{
  "n_layer": 8,
  "d_model": 512,
  "n_head": 8,
  "n_kv_head": 4,
  "head_dim": 64,
  "d_mlp": 1344,
  "vocab_size": 8890,
  "activation": "swiglu",
  "norm": "rmsnorm",
  "norm_place": "pre",
  "norm_eps": 1e-05,
  "positions": "rope",
  "rope_base": 10000.0,
  "rope_fraction": 1.0,
  "qk_norm": true,
  "attn_scale": 0.125,
  "bias": "none",
  "tie_embeddings": false,
  "parallel_block": false,
  "init": "normal",
  "init_std_qkv": 0.0294,
  "init_std_o": 0.0365,
  "init_std_up": 0.0421,
  "init_std_down": 0.0421,
  "optimizer": "adam_hyperball",
  "lr": 0.0086,
  "beta1": 0.9,
  "weight_decay": 0.0,
  "lr_head": 0.00606,
  "warmup_steps": 174,
  "schedule": "wsd",
  "decay_fraction": 1.0,
  "decay_shape": "linear",
  "final_lr_fraction": 0.0,
  "batch_tokens": 131072,
  "seq_len": 1024,
  "doc_mask": false,
  "train_tokens": 1045000000,
  "steps": 7973,
  "dataset": "wikipedia_en"
}
Each number is 128 + 24 x the weight over its row's rms, rounded and kept within 0 to 255. Layers, rows and columns count from 0. Numbers have three digits each. The size before them is the row's rms in percent of the matrix's.

# o: layer 2 attention output (transposed), 512x512, rms 0.0365, rows 300-319,364-383, columns 128-255
# v: layer 2 attention value, 256x512, rms 0.0294, rows 173-191, columns 128-255
# q: layer 2 attention query, 512x512, rms 0.0294, rows 384-399,448-462, columns 128-255
# k: layer 2 attention key, 256x512, rms 0.0293, rows 192-206, columns 128-255
o300 101:134111128141077184120151138142118127113162129112141141099133113138136151142143101078133131124131143155120135145087101126132156160120121146112159166107116126103125143139153121062161139122125120133095131134128139124118094106110141100117089106127120122115147137124137206126147097124137128100114111151191146156120144143126121152166164145143133135109166094162109156101112091139072136140103
o364 098:133126148137103147079132140124111140136121137141131144117148112121122140092109107117146092142154153130120137159091141182103143121118123141114109123126120156099125131100155093113148112130141131139151136101100133128122082115132107150126082120151165166101148120129142165136147108139121116172139106137171119129133151095127148122160129155123097134120142135104168144122180159144126103160151
v173 111:137127157128132142145138133121117185108101115095112135080112147156135122086151145130161135112122125122155127153123158133120143094136143145147166124121101171109118107127135147128110068148159101130122141158109129156109075158118091150135118117129181097122097107142106146109134137135125175149134050151110092140090116102108103141172140157145155110140157134145118132117127116118118127124151
o301 114:141150159142122105119125159135099095101118175099157130118125116127138112147142124121160115123151119100108144198130142137103122085121106144097149135141172100121102105152121117090127112126118124120127185125167132103142124097127159154129093153161163133132122120142136119120129158092134127139149094106104108133140121081101103128103132126144118149129191105124108119112178134105197132135138
o365 092:089149131155105137146122136117117123094136139113186124087100099134109128132140129134152107131144138152139100172104107140120125121124099127057167183153143111131133159131145145113133115137124124136121173124089130103138133094121128118125080134166106130146147124137121150107138133103156116149182146096124128131117121105106134140130152154114110137135170136126138099110081153091135132156134
v174 115:116096126141100146135137138146135137126159111164140077122097127164091132124126131107110148151155133118140148042126129123089105130150140130155126136102094099139113071143130162110121152152114172119095116076089129133130115155127103134184144145115068077115131153138145102129109093117172161122103156133123146134149133081133115144136145163178126142125104148121112137166133122161167141114144
o302 116:102151092152100076148143143140150137151113135157143136116116106152133137087139091132142148173181121123112135121112102149121122132136157081144118170121087111145125123115121120085127161173138150115130127134113132094119152114125137113139092136115106115137111151141069150161126103119134122130131156131140127148149133135130133159191108135164159139153108136133129146152131108177147145117084
o366 098:131158145106133098150107108111134150148144140146038108144124088137151117138104121124107111142133137130186129075123165141151149115141161093153099105087116147107139103135108094126088150106154142091155107130152106140114116122132089154132153155128131153141106125110140104115150153146129121135102137109118134125168114115137141136140045141150131135136108137108114130146176127133115098131098
v175 107:126144119041131094104131116139095137080132135171130154132142149128131176096079144141140157122098183153140151145098132132138113116148148142103104098110124103104119117150142128159095123099118125133142140108131112113145122105076141130098125172138122161072111125120133148145143099123153098139078115138158132169117150146170145103115134142158099155137123130156118146131100144153138122132083
o303 110:179105119099124133103114115111153132082115104139138122119136107146160124102139119141143114104122155055102130139137138148131105152140099076127091091095136164116113157101130125133135130150138159123140112123076116130127113147108132149158158139128133147120076121101148092132122169157128083150099094135106104120135178125134123118107101113139072119117086128095134149095163132131176131139114
o367 087:169083106092130157123087109127119131125143127135141116123098149100172145147158131116110135123099105084074122129125125104090118140159134125100104153134127142131133150118115115140189111161135148106120123163088118127124099130103127125101155102160102139101107136091098106142110141164122127123100109148130122159131149143141111146124138119110127147114121130144132129115121121160180157132132
v176 117:144091134136128147175102131142161121151071109109100118150145094160163109151127141137086111113198129138130196154099121123102127128104114199130119140134144143121125180153109133128135145191140129105117142106160122127132113105122147128100124132143099128123144123117107108128125165131091110116098102103130102061123150211125077136121128077114122127137124095136117154143107091070136145114110
o304 111:150128219140105078129122158164097093092127145125107096109125116109104105086176122117150136127127158119101143080096163128150128144129140139130115128193121140133145138131160109135116140129131072119138135148138094116123133136097090126132122140137143139132167126148139172148171136089119135151132140138124106143094115102107093139127135135148144136153136100141156141108147132124100113104139
o368 107:156123190143146115144118103147107124094119113081083113104174075133113140104110129137135132124115135146151172087142108148152134083160103143111093110117130158148094098129141133097102116128141074139133169140089115117111087153102133150147161138150158112126126111100180162127108065124082119148172190144101090111129095134099137100102129144127111134187129142144133144153167136149114111130116
v177 102:139120111144135152155092137184165106189140120126093131160148121133103090192110116111134122124151117097120150147152088095140085174104106121142105118142158110137132148161147104120146159153109164108164158112098163126173124101145130093157124143145101142147147115104133145136088148132128134124155149096160133094144113177120134165115160105091132150148148144120149116156131128106098088143136
o305 103:134114116122163133121138125116133168179142145128084113156142148188096112124133146131136200152115128171147101057093110118135105149145132147179159133144120127140151128155136151159130131155137061121158084119127152164131171146135120094119123144134095109152131129107135162140120163137166130154157162160130159125136094163111107169162112116124160106161079156109117112144093107129094147104138
o369 091:151113141135147108116164139148127099151124144127065127145150157161134120150116137127154179147138126120100111085119101109134121105143123127157110090114136111136138102202118107171094136112134095107172084132169148157119169141153160103142173117095129116136119130132154135109102145135127167119103134163114130093134101133137099171163115121132112115124076116136100111134149094100112173087129
v178 101:163142127092139123127095147194163121122105150141092154117131120118128129123104130149123105120128139115156122141141165117071119110119119098106111094120137097152135106124116105170156119147125142158163112120131141116167116110091183116124113154124133156120123118108116122158066102103133078132140102098153126125134125103096127137141140134117090156146140147125132094179137124146154120128108
o306 092:125110135122107093156120165098128129149108108153141096146137135114092095096117123191101104128168132084196143155128130123121111065103172136135130123117136122136117170125120096169118092096147129094105134115073137109120129147125135140095159153086130192120132108119105076107074125147133147118130114149105127111127121158121109133121100114126104148105112124102149107157141149147174115150104
o370 097:178097135126148168163120117131124087138114145128094099146103132142133104139146127109081126115121072104091104123137108125135135093132131173145119111096128121136139155169121126153102114082128125102143153158113102179141141105115148117101132155120109144137104157149140136136116147131155129107132142140128128125122129139112110127114117094113134155170148134158119134137153116162112124132093
v179 116:112116115148092103113129131147122156133136094096092119123135133114112123153138167158117166143076121142126089104130136098158121125145126139136161134152158104107123143138132117137068119103138119154154140110190105149179149195128129118190172136105084134129167138125143112148141136129140163114105153170110154113129171127119112134160091129139115122104111121121143137152110118121148139146151
o307 110:118112083183120141123159146114110168144130143136121118148119139131162150106104138090133150148134151163157172136089111110152161120128151141128139129128112106096136139148135122102116086126152118134110097150139112151109120130150121099115134102107095165123146120111095201176141088088158136099099172183166136121166110122118149152138134110127175130124123123145146106139122098146097135123097
o371 094:124128112144106119123153159098107110129108141175088161159117120157121131105081116097118119128149133116128113138076137113121142116153107110125102119104119110094139105149112123154180136120148138123169135138093117160134118108137132135125097139128146129128139136131108153173155108144140125156130157134133104101186128077121099126190124100102104124148111120077134120117160101143087131146133
v180 109:100143107156116153149121139138109143151098121144140154170125111148102120137132137089161104126142159130118160084136112122104090155130108091120103134127077106156135146153088154105130187179088177165133142134088151145124084099127153125129106143146076129138137163093141137140133098094149138114139109126121116110132110119156122118137114154111130129095103156128133086129140094109137102117119
o308 105:140118098141131119116102128120182162141146105165129091113125157146127116124121116123164140175146088159126114057123090178128129186132103092139116130109081139107133174117126160145151106151110110147159110146096108119134129129112100128139125096138082102163118135156099144149140090135161114123185172134158131140153122153129136146148131157119179101125082140132143121143109096149100148121145
o372 109:139098116115124120096130099120160125146135108181095104135143131133145129156101128128157160132115128117167175123089143138145149135142122100165133068101124103109109111106112122122145127136113120116175090132137131144109124168109108120150158128124112111156121131116153102126124110163106124162096131171133114106164137152128109132123117128123130109123084123177130138154135126125149172129131
v181 123:137133137131117132140121129129100104135124078111142119108135179159135107111104119116123070120125123097129152145131135133093131105122203135167070119096106156122097099130097123111126082159144143124118121116132129133095082131128152135116140118122127113106099110098116155106130086081165113157094127137100136107098121154099106143128121187144143130129134125147175140120140138108125118098151
o309 109:123134126132120079149125160149120125114139155083168148088132123112113150107163116133123138134105120099089106137131138112094125099149123113120151115121142133136095122136108099096121135137159135150134187106141127084137146102129121122158098165138191148166083122144153111106114127092128117087133109108092108128125139111080114116103123135139119163150153106125088130124147139100183119094155
o373 100:125093066121121108141115133167155156121163107094130110042165122082107146112088093138107109159091172115129139107159125099133121075121117115111149086125140167088095146124152093106138109138143119155137155127112141105120152111118115117138088152138155105140075123116119114124121096123123126115134152131144117133097144164097149164080127167091141148138124151103094135127110159088177133117171
v182 104:163150135103137103152111184162096110150095121069126130149135162129130136123119145156108088103084118110106177141108149161148139127138123073109162129162089135145088159125135119129156106103128172099146113162096141121143138140144131066130106108167136144126125116119151160126108125081163109119151114119144131150154109063173183145122115168113103135115165129119151119146155134115149117142159
o310 101:143144127098156145112125161116131168105088144099115132135139154148096132130147159147113154114108110104150143141104152099084091085136135187144153118113137075139128167155101130146105105115121100137146088120129165147127151147145169104118109165142141151122109099095150115149114160153140153126130101158115112120167120138129136122107117098098116156153144137090098098127144143135147125103158
o374 102:163091097116098175113108137113149134067150123147101101085115126117136125153152143110125103138157122110084143122116131057106131097136121139104107054094127113090125115140126111167132121129159123137174097138175134135142133141113182103107157124102123112104091136141150107143131125159131161123117095146165108102077151154121104149147126121098111119117132126142097119105141121129097166063155
v183 119:091094130095133108101132138144108129081121194162176145152136074116127147100153117094112185124125151186163140162105134152152127107136094134105158125104131104123141138128134119164154126100116094123115130084145113127102136130096097146111135155133178191133148162114140107095141137147116134117110129152142127124084159095149164140082157088154126132115166144144116133094103156169142131129109
o311 116:135094147121136146113090103118121088042093097163148106165117106145166104135143111123102120070122133131114132155142143168154111127125096105095143103108107126147121168103103166143147172127091139087095076119110131125125121149149160178123137144125123130099103113131123073150108138176105118147118099124107089101118146115180124116129128110120103124113127101139121147100121138124167138131115
o375 102:127140142130128160149094088114085135087146106144169094156114097133152120144165170171099120092128130124121090150115153174127152124130135132115146203143136123162157188089103185101164140146148170107074125118081103119118116157141135147110122152136081151131108123166118147133116115134117111105150105127121137115145126122159113093134116118140143126154140109155109101128128103150147100144068
v184 098:123101134156143126156139129126129146158160127146117103111164119109148112133148105162140130130132133145127129158144124175135175114145125140120157150134114160096143159156133166104155112125100086106113162171145093133065139128168094143092150111143129130138149128136123114100168160087082170114160090142122099145106114150106157159126152099138159127151155147131141156087117143116104119125145
o312 100:149134147124132141127121106171110138094153176144169135113101161134155130180118132084174114092114136160123100122153145133106127137146122120130094169176139144155131111151133164113170139105124147142104131126162125119140126125158181139111141107154101100089147128150156112115186117140108139136137104127148107141131108112140120111144172172129151105146114111152138118134148129106093118138132
o376 089:108115105148135128095105115130123172100135124156186137103162107132121146130136161118169128122134140147165105112108134168102124145101130133099129203156142116130104156098136149083187148172117120139116142106135117103133130177125152139123121110119107123114121100149130121118150097143115093152110098123135140124117127131124140107111159179168119102104099127120113118117128141134129137107118
v185 099:150108117130124154139078144152133138151087118086130156135124155108109147129141151150102118146154166129127123098134164140088136139146082077103117129133149100146107153119096123127160153121155140144159151129143157124197123158104188102150130130129107125115100117109139112183120109135109085137118104115126116143166111157143094117121139122115090123074074158139094120131139127114156147182137
o313 105:112125132139104145157145139104157160151101104157116107125143129079106120112096129143089056131161123103172171124106136136138157141105123099083105130128141122105125166103170123145140079147134128118125129151089130125140120146105122135120136088113126144118135115090095121101087119133136130126148134128143150130131123163132123135128112144089137128070127120150134109137132152149073115143104
o377 088:168147160117113158136158106094115098138072141165091129152124135127110121147113106070064098121152079119125125146108113116133153143142117143115098107126146076134138089128132139139142131105112123136149135172119120169155149118126152130131120142122156123132112132122186134168112132151107146136114114119143135114140140147114108119165115109100117118134118117183123148135171140133101118142097
v186 106:103131114104089136150121086119111092160124147108124123115133116131170119148158053119118102142163125110129137110146128122100127154132124091112121125143178100125140122131112093073139106125120155110147142102125140144129129097116153098118146132090091130110176106152117132135139074126103139083132162126150164124170087143098124121129158105125148164106118114144118075113100139165098104162109
o314 107:122135093121125156164143088133171156149173085175095155129102139138118141092121108152146130137122093137152114069145134144141154153123130120145166124129137168117164141141139179164128095150164098122122154171163114137132121110119108097149134112080118092159132119087074127095119093112128138095178113130154166103120090139121144140120154164097149130100087155124093099128095164127080168130098
o378 098:132088079115128148124144135116131133174128113161121133112121189145134117095145133086129173133126098109150050126128109099122139124116109137191173113189155125093127134138151164114119139125113117131151079162200140161090153153149132086165112127069100105137086130145126109140100087116135131112112103120158134096096127153094138125142106174132131095128094132126124081106140096098161181111095
v187 110:131152130149126102104126147141104146122121185123140134144132117135156089081129111102145206114123124153147131166093097119135130131146186155155168105160128163132160156142124140115103102111132136137170160140133118167099150133121125157120115101092160137126130108153111150136172114111098171148151153139125144073119179063127123115078093079133155146147155106115135101114147126120122155105128
o315 110:143167101151132090142173180164100104078114135153150124145128106148167154095123116094171155130107112100134113138118079134151125106154145120137130104135111156130124122154113111134131137117112107126100110141178121104100135118143103158133106143116128112120178148155103100124130120074122159163099106142135099110127126079131119143103132106135154099164127148062143143130134083062186131122119
o379 098:091118103123123117159086153169127147076165119100179131113088133111137166109142123115160185110097143104134121144124100125131092078162113095113167152153109140141120183111112117122144134145132119141094103154115132106116143163139142101148129108110081137139159140156114129122098125099095157101122081171124106121126107147120111103125148106136127107143126141123131088114083081115182140119132
v188 098:136116160121101110145119152106103137156133146113119129123107110098183121110125151173079129153151128132118142132095133133154180095149111128099171145127122163138126157136152132136127079093145105122118138143152108125129144150173122115112151094087137110091115079142112097141173150124105119151115117129136120146130130086121127147125108100148143144114158120157092161132125126092151170128165
o316 100:141150199134076131142129137159112097061115147122156129097092117079158149109139114118141067105142135103114155155130153115121134108116136140107105130143129115143131118149121110115111120094116142131080133164150125101134098116157142135111144119115124167087169117128122102120144121122071167109083113141133088113116129104157102110095168128114119140130151120144132139125183136108134098122110
o380 091:096125169134083173142090127102134151079124131125165131080108101111126175105167136104140104103131155143104122149140133120116151137121104139086119140128147124142118125114157158149136144151148112167116123176087115124131093134115163121108139121097117152093125128164126138137122090118107126149135112123133097117098129102140112109128164153141095095112132138155141114133118124147106135116122
v189 104:126119139175164139166126137100173169111141141153132113134070102100185078083141140105135167140150108182146161107130131106127115105142128152132169127128072163157142147168125143114117121136132110165128121140130130145110157132124129158145142113110146094111112096119094104123122114106133149150119102172136104144127132146117131133114121104178163148145161144152117135122126096109126163115133
o317 107:129159136170118098154174143160122138104106160161127116119111118091141156109142117119146125156154120121126168098144076111116134107142154146103107154156115129123128124169119122111118132116149094107094137118119122092106123099146157158077122127133132112102148140153100120138129090067139177132101121162145086130136091095091092158151147123158169124173117120084101129151110090114153117122123
o381 095:117166162103139098152113143126117123118110148147153153148108115161109195124145117133107154112116158119114133085167101138116105149138126130068099173130136105150112157127112132152121148164119074120124137137044107137130179141117180128109128118113109133119161130126104184142121121117142092135119149156088133113159098118121115136094122127166114144139117139104130127124075125128108107149112
v190 115:119108152121140142126152111115135143124146143132144111112111143147130112082121098092144118114142105140132189151117101115140133132122144167162133120127078110144162118142171137088115133155093141120102115131106143172106126118143097114106094088160169130083134099112112144101133127161152157110128130141157135132118098144153142126130122154113157120140159105121130174097125117133108114116146
o318 107:144164166111142098117124125164152108129150159094099132142122125123103139135166131163134142135112117115106085106165110118113110110122118135156153120120133123162139096148110155126093160134089109122137136111163139129126144127125122132140093178170170091146102147144145101151129161096141139156116099090111139145124134079108110142129107131145108166190137139067109145112125105111201123105192
o382 096:103145151131137086146114150140167131137166128090149119110129156117105137124177112183166123130131193116131130090166104101150110132100140103134144125120131145139136138112160112157112129161098139122086128098158176077123142155119088153147133131159141110126129134085088101130100197090119133103108166115113160149109141133127135142113145141102132169123129141078136159115089147085173133131187
v191 106:099160126126129100117167120101142145128162150144164120121091160103139167137164107139110120113085116139109136121111127147162158136162103101118120149133118150144120164155146146103098131092148142083146116129122157114114109073143109137141134152139122133128136190106123125104183125134211144111118138153129153162162171113102107120129166107130151146119141114128152075071114125172122145147110
o319 099:136088136112169186115114083142158141076175116082143145128155145154181151160177091144106161106086137098094100098151127102100130188145099153115148106109138133117141152113140152100122142119108146143140100128117130149118102108159098130139121118139113083134112141122163133130141173124158140098082081118148111146136161138121133076116133112100115118114136144136133137058115105134061156134154
o383 106:149134112113142170090120145152170130117142107128135129104144157140176125146161131135165160158151154075114109131126158071076118185128150114138122092155133112096156128092161116131152143148116116133112081094153170114126106152145099152116143134130096094108117135105117136125123133123146125122064096154162124172118141143113144114123107137145118099094107142096175141097116131134115157094179
q384 097:141126129120164117099128144135131164119099131116138133166124112193137141135132128086094118098095060063127148126134148156159130083143121143113167116123112093110126138123113118132153113104122059115131129090109146163107128153107148143092151158109136146127115117165135169128118115129104134116129111156069112138115097151136101103139193091148123127108165133175140090102176126140144114137140
q448 111:138100113137123136152114118159141128118138126077149182142154151123173128126104100120086130147152116119171145114124138126201081153128117150122162147127102110131162142180138155097168095164060122124140120131140109128135070123117113105125104130188112146122111140102152107126079153186163115118081108130141104107137179140172082153111161106147115098168128140129086137127142126120156095099114
k192 093:085131142139171139096135110143100110156158124157165109105143159114164132106110136162122125111135139096149143146112106111110168143124148110138109118135129148111094140162147148127119093152173151129133117131126123123153137107123075121113120116140146135095099146102104143150135091140131150164167124152150137124131126092096149157168094153138084141158086090139100152143096081075104099131092
q385 134:149115144112129132124136135122149146108127152142114142127122104121126124133159115117068189131078116146090129124123132147145102183095111117152153116141129113137158140193143126111099145085121107116121128103139158181133171145106123135134130157119128192140124151146175096114123167119156106113116169092158119098184168146134122098130132097117114138154117081113102105141128130122124125160138
q449 128:124110133148126162136140163128132092140144108167101126153146101153146093129090149116097130147107133123088172136108116146144119202081168144127132117112143121122177129174155110109153116113124134101117092124154137159154103137109123104117133150147120131100127112136133140111099180119120132104115134084155094100142150126168107129125145108093097139129121058117136115170109089095087141124092
k193 088:086092154176132123113156101152066078127162160148146077089123128086126128155100102148096108111086142130133106166114069135173119107086136126107099099131140135122157152129079138156158102101210142157098137129117137062148111122125113124123135130126138114097123150144077110119094100137093140145138113115143168169132139107113146159133120137069104132151142108165133108164127110113137120129184
q386 110:100152132129131093135118168117117154127131152129140113104116083140152136144126154132137100141124074106132120134121148099140116097125111092145142125126121074116106123146128172138139122123107087110134118154152116135104182144154123129140154150139138131145169137095109093107139133114140186166146185117109176136130081127110080102123134131164126121112150144125129126096130173150140098128134
q450 133:117129136118127185134119122128132099128107129131099126147131107146128110126136133098089151155107098132083159122098112161111115184090119130124083091144125115145176117170154127146136129120140141127148108112110119140166155138092115087141134155109120126145145122159102163120100145150080104087129161082145124132167156144172101087139154084097133138099142065116107087154098104134062127120108
k194 094:118082122159166141109130121111132106161136133147124117153151148134130132098088123105129146155140156144152156119079083120139163143128150135156152125144143130130147169163096152120134129122148166140141108103164164129151086111113107183090099090113125131065090137129099079107098130147157105119117113127136152102126138146091147141137110114149117111147120116168125162145119086128097132118140
q387 109:101133110094129123121140099105097169118112142091141147132125143084141178145150101123169128105102148137192092107180149130123136054192088153129137146120146134114071113133124111128119135156110114161102171153088115128087124127127142140149144110122135149138111148150127115112147088171136136149131095149111104189103111110079131154115116142142136132114137172144148145115115155117156139143137
q451 114:137144138145106076161094141111169151117101160137125134112131087117101120104141098138110149110131121154152090147193110086118134101136106110140166152115128127133090123141077144122089092113114131110130135136095146117135138132120129149152097104131169119127127126158152098127159126115113187134137082171122095114108097114098158165128160129118125128180148113147098167134105155096157109094100
k195 096:125146133114095116151146121139154146111120104113152172157136081154101112120119154133105135156193113117096125130051157161121091146144115128139132124184131142120126106086157086133125139118096131105139114086157100144140137125151133172097126123073125109134173107167136139146136135121104112092110129104131145100151104172119117088111110080129135106127141131104148114091142153158145129100149
q388 111:157136169095167149107115173109149110124161121151159149115116132184100125098133145120125066149111086084137123170127126158140158115111138121133139103135061101098125108111125118107118115106135098098096124132102134157134149112144164125120121149149161121122138119126126115196096110070126140115101097107128091127126125155141086083149152119167109143134133109147122153109134124117131081143163
q452 133:115122145119118158127143123108118137175156114134128120145130124134158104135078158119145105143118100091107141145079149146166100149115158137111112131124142101119167095140144137129160060134099140065120094133162118148135137169110081083093139151174138098119118137123133147128111170142114155112112141114149110143135103157160077135124153118118085123107118134124147131144147087137100111130103
k196 090:107125147176106121126118087149087088100146150140137087163182162115163146167103134217103132109121134123124091120125104112134134107101138161094154104136131126118160162139103148145167126116155137154151161167131148105148142141150107166116171119123139154099124133098100115092132093095151167117153140101116155137158137103087142142107104130092121141149135113120116106172126117101122166119135
q389 102:152128143101117135099125144133120142140113158147173133155107119179135133147111106088111111161097102117119119176151171122099140146148132131119166157112123100108089115156122080124138123101118109172130127172131157161126149111096154090142160120145178132132096111157135122131139111123108151094148081131117087135126110135132082082108183107109125137109173129210126113123125154141122132141120
q453 107:148145111091127096141090151116093148187091129095146144142152099134113164133137134092107130128110112144191117161086146139100105089142121137128161117144132134131096126135094151123127145156125105109123119147117140127135167148141123104112098124147140112129098135128177109146123125158089166144127086186138091129099153168134147127091116120152108123108181143166115127098142157124170143141093
k197 096:099115125100108140110118136126164134137084102159149156083131119119108135091132140150111116107120143144108150164116130148144131116116135133125127094135121158143092148100092109138131129099201113152112150086127100093141129116112124138142164111075144184146105129161102123156127127139117088128166148105153134169125140143117122139121121121131111117103122132123135101151113100106121149181124
q390 102:080116074149098112166111120129090132167105126110132116162100128090130177163120091127138113122147122149093131087107124125131080129141122115106134168153128142143081143156112113131123113122117132130168114139145148092104151120080106110153138094103076124114124152170136125096134109142113106104124150122147166120116121144101155179157118146099157140130129128131161095144135109159083132111100
q454 105:120173110104141154127137142181110099107121139164166139176154126165103126132091122172121187103137160116093179152122123112164091133083168101127129120170138174142147184144142100137117159091140138148164105100102131126116126101114119137127166114095133095126115107131132132122127150136113143119116142135128121110126126120116158106121108133151096125148134137122119152152129127104130137106128
k198 089:178128111079120170114151126126155146138109113128132152115094087147095125095121150091133142128128126101161133155162133141124157135163079166163129151102125147151141100101152130114108131139087139119114122098125112155121087152157130088079116134170116126165136132140147154134149174182130100131109108137137112099101131147133094124152143141163131142149124125154123146116112148136169093126147
q391 094:084092092142123088108130101111124149167138153109122117144142134135095139154098084131140134120182122153131143093129112117119120151125134157100118174128171156161123149131118099093135115114130125164146162126116139127081140101085141091129136111110065148124127137141127134107148118162139092057110132076141150136099155140157146168115105115129152142169151146137146124140078114132101138159085
q455 101:105117105147167049127109123133137098077109145170182175178167066146101150135146113114120137133119106134150140081110092117088115095149113120114106153085160120148143135094161111151172128167130107156150154102104114128141136095104134131130147115145140090116130167105108117089149138143118138094164120109139113128080147145140141108082135148130149133142159140163172127127116149147138121110094
k199 085:147140126119150134105170145167135158163070139109131121127108154140131159140131127115164135143102118105127117146150122157148127093143103121147144170136111096119088144155135102117097139088104119084148068116135147135106109151128141127131111140177138137170134128147110103103123134103127170185124088163126082119120156146140123114139125148165145153128079129142127111094134149098152093136171
q392 113:130124133150113087122102128170119111112126142149135127114139108061154140142117121128154122104156161167135144105144121125146141108131131118109117121125154148146122170129118138119116128112144118097137147103154109123088093122119096129134138142131110102112085165098150102074112161120130120136114154128157154137122135091120158187125108134107127144171151124123138175123110137146146132117177
q456 101:085140101123152141143099115153185129062105124155131132114113117123120166157130110157139131138175147161128120124131117117118144115143098134125069143155084112134135107121118101132117134087183171160097132135066107162149124124122159139123157129098159101132131135166125124155158100148087104074170129091130147107135134085144155112117125119130101133085118066181135120169103111128156130123082
k200 107:150147130132164119118104120098097111113131145127132093168104105134121110177071130105109110132156156140126113123134163083124123164122141166082124107123128159124188127148138112166129103127170155151133149155131196130130119085119143107115135128124117131105187139101129164135115081141115126099138098144119175087121093123135089137100141113069097130146158092143138140150127156156090132124105
q393 102:155166161115094130113117160144133144136152090108112116140126102150162122104134120166098128143135124127111126124083139122114107139135167131129148090113110146133134138156165148181139167139122133107087124139148095120151092143165113117117158140124137127111121084104109102163109145078176142185128117131134151117124113120133131136144140111144129144120077133156084134152119121100149133088116
q457 092:119083131161148075131153154147118126133096144082142157114167150120106124119126121115081105117121104109182106134172134152124119076127122156144165176155129108147141141110148126118163172157101119164149172159147139095137120114132100174129113155163115186153111182114121108129096113119111145138119101155127122145103163139114109168080142133125112160147130147114110155134094174157141157084104
k201 100:144125112176167113126119154129151133130154120090129097078089132120179141158191148075152123145126130117129153116108092180082127120051118070143165132136161152138121129125131108136080132152123145109134090115144140124120111102084157144154109091111103099145144122177123091137094120132109125159141133125100158160150109141128122096104134123089117126130181170137138123104142124142076130164153
q394 092:097117106123113115107122084106109163156137158088098109165169124131116161151111081133139139147165144169166138107144129107091113111147128158144152183108171140176133103155104103108139141116112116181150178147099175142139166121051129120166124118132110136157108126153115109141135132135104128105145112140145161104111147140113172166165106111123089141146103147151128155126117110111116106137087
q458 098:150125129153147075123092139105149166156091163139135142123130127138075131189150112075139136148138118135135076071116103099082117129153148155140154146090145079168156090113142105148127133154096123132129114117161163123158119124108137162145133165109106129119102173132095116175172114120133136114114151171135122122059129119103137102129129143142150105150181136125158134112143173122100154106110
k202 087:135172101102128116121149129129139154136139157138180118114058133140090111128118132091130159147140122100156117116122111154136093124144106129094127160127151108119090178131138051086090109092114137119153103092099174152103100101108138112136087101149098135185146168113105120101151141144112136163149120102126097101138132169160116096123152110137119134148113139127172132094084146158150089143167
q395 100:167095119116137128114130109136132127119089114116107079107119108145155112127132155098130133111140118123085144089106120110120113191117128113090140126144114111130117147119152165136090122143155113108102135123110137139116124155128083115123148124114118138120150146147159111122098107108148135133117170098130153125132153148134118131144159094058191131091131134120148089110122099124156088110090
q459 096:142096131151133131127157131129142141081149084104154117102145148118155144094136098131150102108099114126112119110127074103128101164163132120127117140148129133150147139142126130103106092123149155110107131160074106140123151077121147112165135100104153123140115138132115118138110092146133124120166147088149121126161151129167144092147148143097174138084109099141148103144085098110106115132123
k203 094:084149155174127132128157097138117109126151115122085120133152145127121176116126148150183154135128110143138142161124059131133163129130152146127091132103120165123147132143148150163178105110125117118139093108160124092084116126156103153111172166070124122060126139141122186110181185131133146150137122123142160171120116103119120144130101118099085157165155155120127152146128104133141128133171
q396 095:153117132099162142146145161165118117119165120132149121138116106135163096117115163142088122089124139099147158152136109145137133147094156154150103116124131183075111153148130144146115151167150164113137101116120129148144068078146131141159131161148118124096149095096124170111100120115129137172079176136166132175115133113120125063088126126108110165157134110117109124123174122130128135096144
q460 096:114105106126073084105140135152150141102122094078152142132128150105148148095135112139111094106117150115177128108141129133116134151138161146096077163122119129117142139131139149136155114199134103134146154163091144110097065111119105130114124114114099103156136113139105108123118072176121121129141106116126136137122138155144097108130110143104110102107129136133144140128143139092134181108161
k204 098:114125141117160124108136149118139120122129150162167128158159136164150123130112120133108125083115132174116118142112104119127144105098141089142163137175144119134122163115131123122113139089154126164106145169147112105139132129092132142179120134111168141105148108161128066161132071091106125132125149103125143126128121097133161148132127100089147144138125124126092096157126120096135131107071
q397 095:156114145134145142133123111125150104122119165130110134126106113093079116124117131132146125168081122116098092171101144140143120131121123130103118111117072079131150104098126100142146121157088144131153113115108159140165176140146137106107145152164156128129160146145180145151101154113120139130137088144117124134113140166115125111163132099118078121141143166171120125158119185148124125162131
q461 128:124102137141114142110127119114117112125143137168102099128151105105146111145117139114100127138094122124074117126111111146167081186085141145145116142109146112100191116163145130097157135117118132103116100126165126156148121134108121109100133143177131144120136129120161111118117184150133135090120150097155133139160128129151119140130138113108098103100129092130130125182087104122101136148090
k205 092:076131122153101120160113129148153113102125146132183132129089146149127164131105098154110113098135101115115156118119170122128134136138156135110103053100151143093128124138086085148139129099139133153082149103140109155124120126118162140110144130079132124142153103137103135170123127132133090145126132104120165123130134160065080107105127150115121131144158134122135151172135104151111162134156
q398 091:154157181150124161126134151108138086110076122133120125140127120140149112095142152137118127152110087132143146154099152145174142115145141115107153091102090118126113112130133182148147113138145116099143103101201105120152120189150125137096136132116172136097105082121163108153120131111146132107124128161102105139146110121154066120152146137116094114104100106153111135138149112098144169134133
q462 098:119100176122142157090141145139169093129173159159130116098112128144185118110155157123149073127162153159115164178109130117163145123150126146141121087137099115112145135157145135142124144101144152087139086143151128089148113152151153173130104169151130127098119080118128123121117180131124180146085108166117113139096143081151117118134112099131130148113122090126092135116088118145143104115132
k206 112:116086143115115092094146137130138110127124129130115098092147167148129092108132132132147118156132118088114123108118108155137122120129118099121117143146140079114137107077092105092170139129101061142148128131131073175121124150099111132098139123116147108128102118115130118132112144155160110155138136100164138146177094145142146157124139141119125108097113202136142146097139096149101120151168
q399 096:140147128152120109115084139131104123172064099108142136108186165140166167148170105149186155150106153138081111111094120116118144134140117123129118123144139150114100160153129119104098135105184094132136154120116155066097151109165138145106119100133165125131111104144132121140138120101147151141144175129137135098125115126095106113110124097090184121128124086166163112117137124152120121100078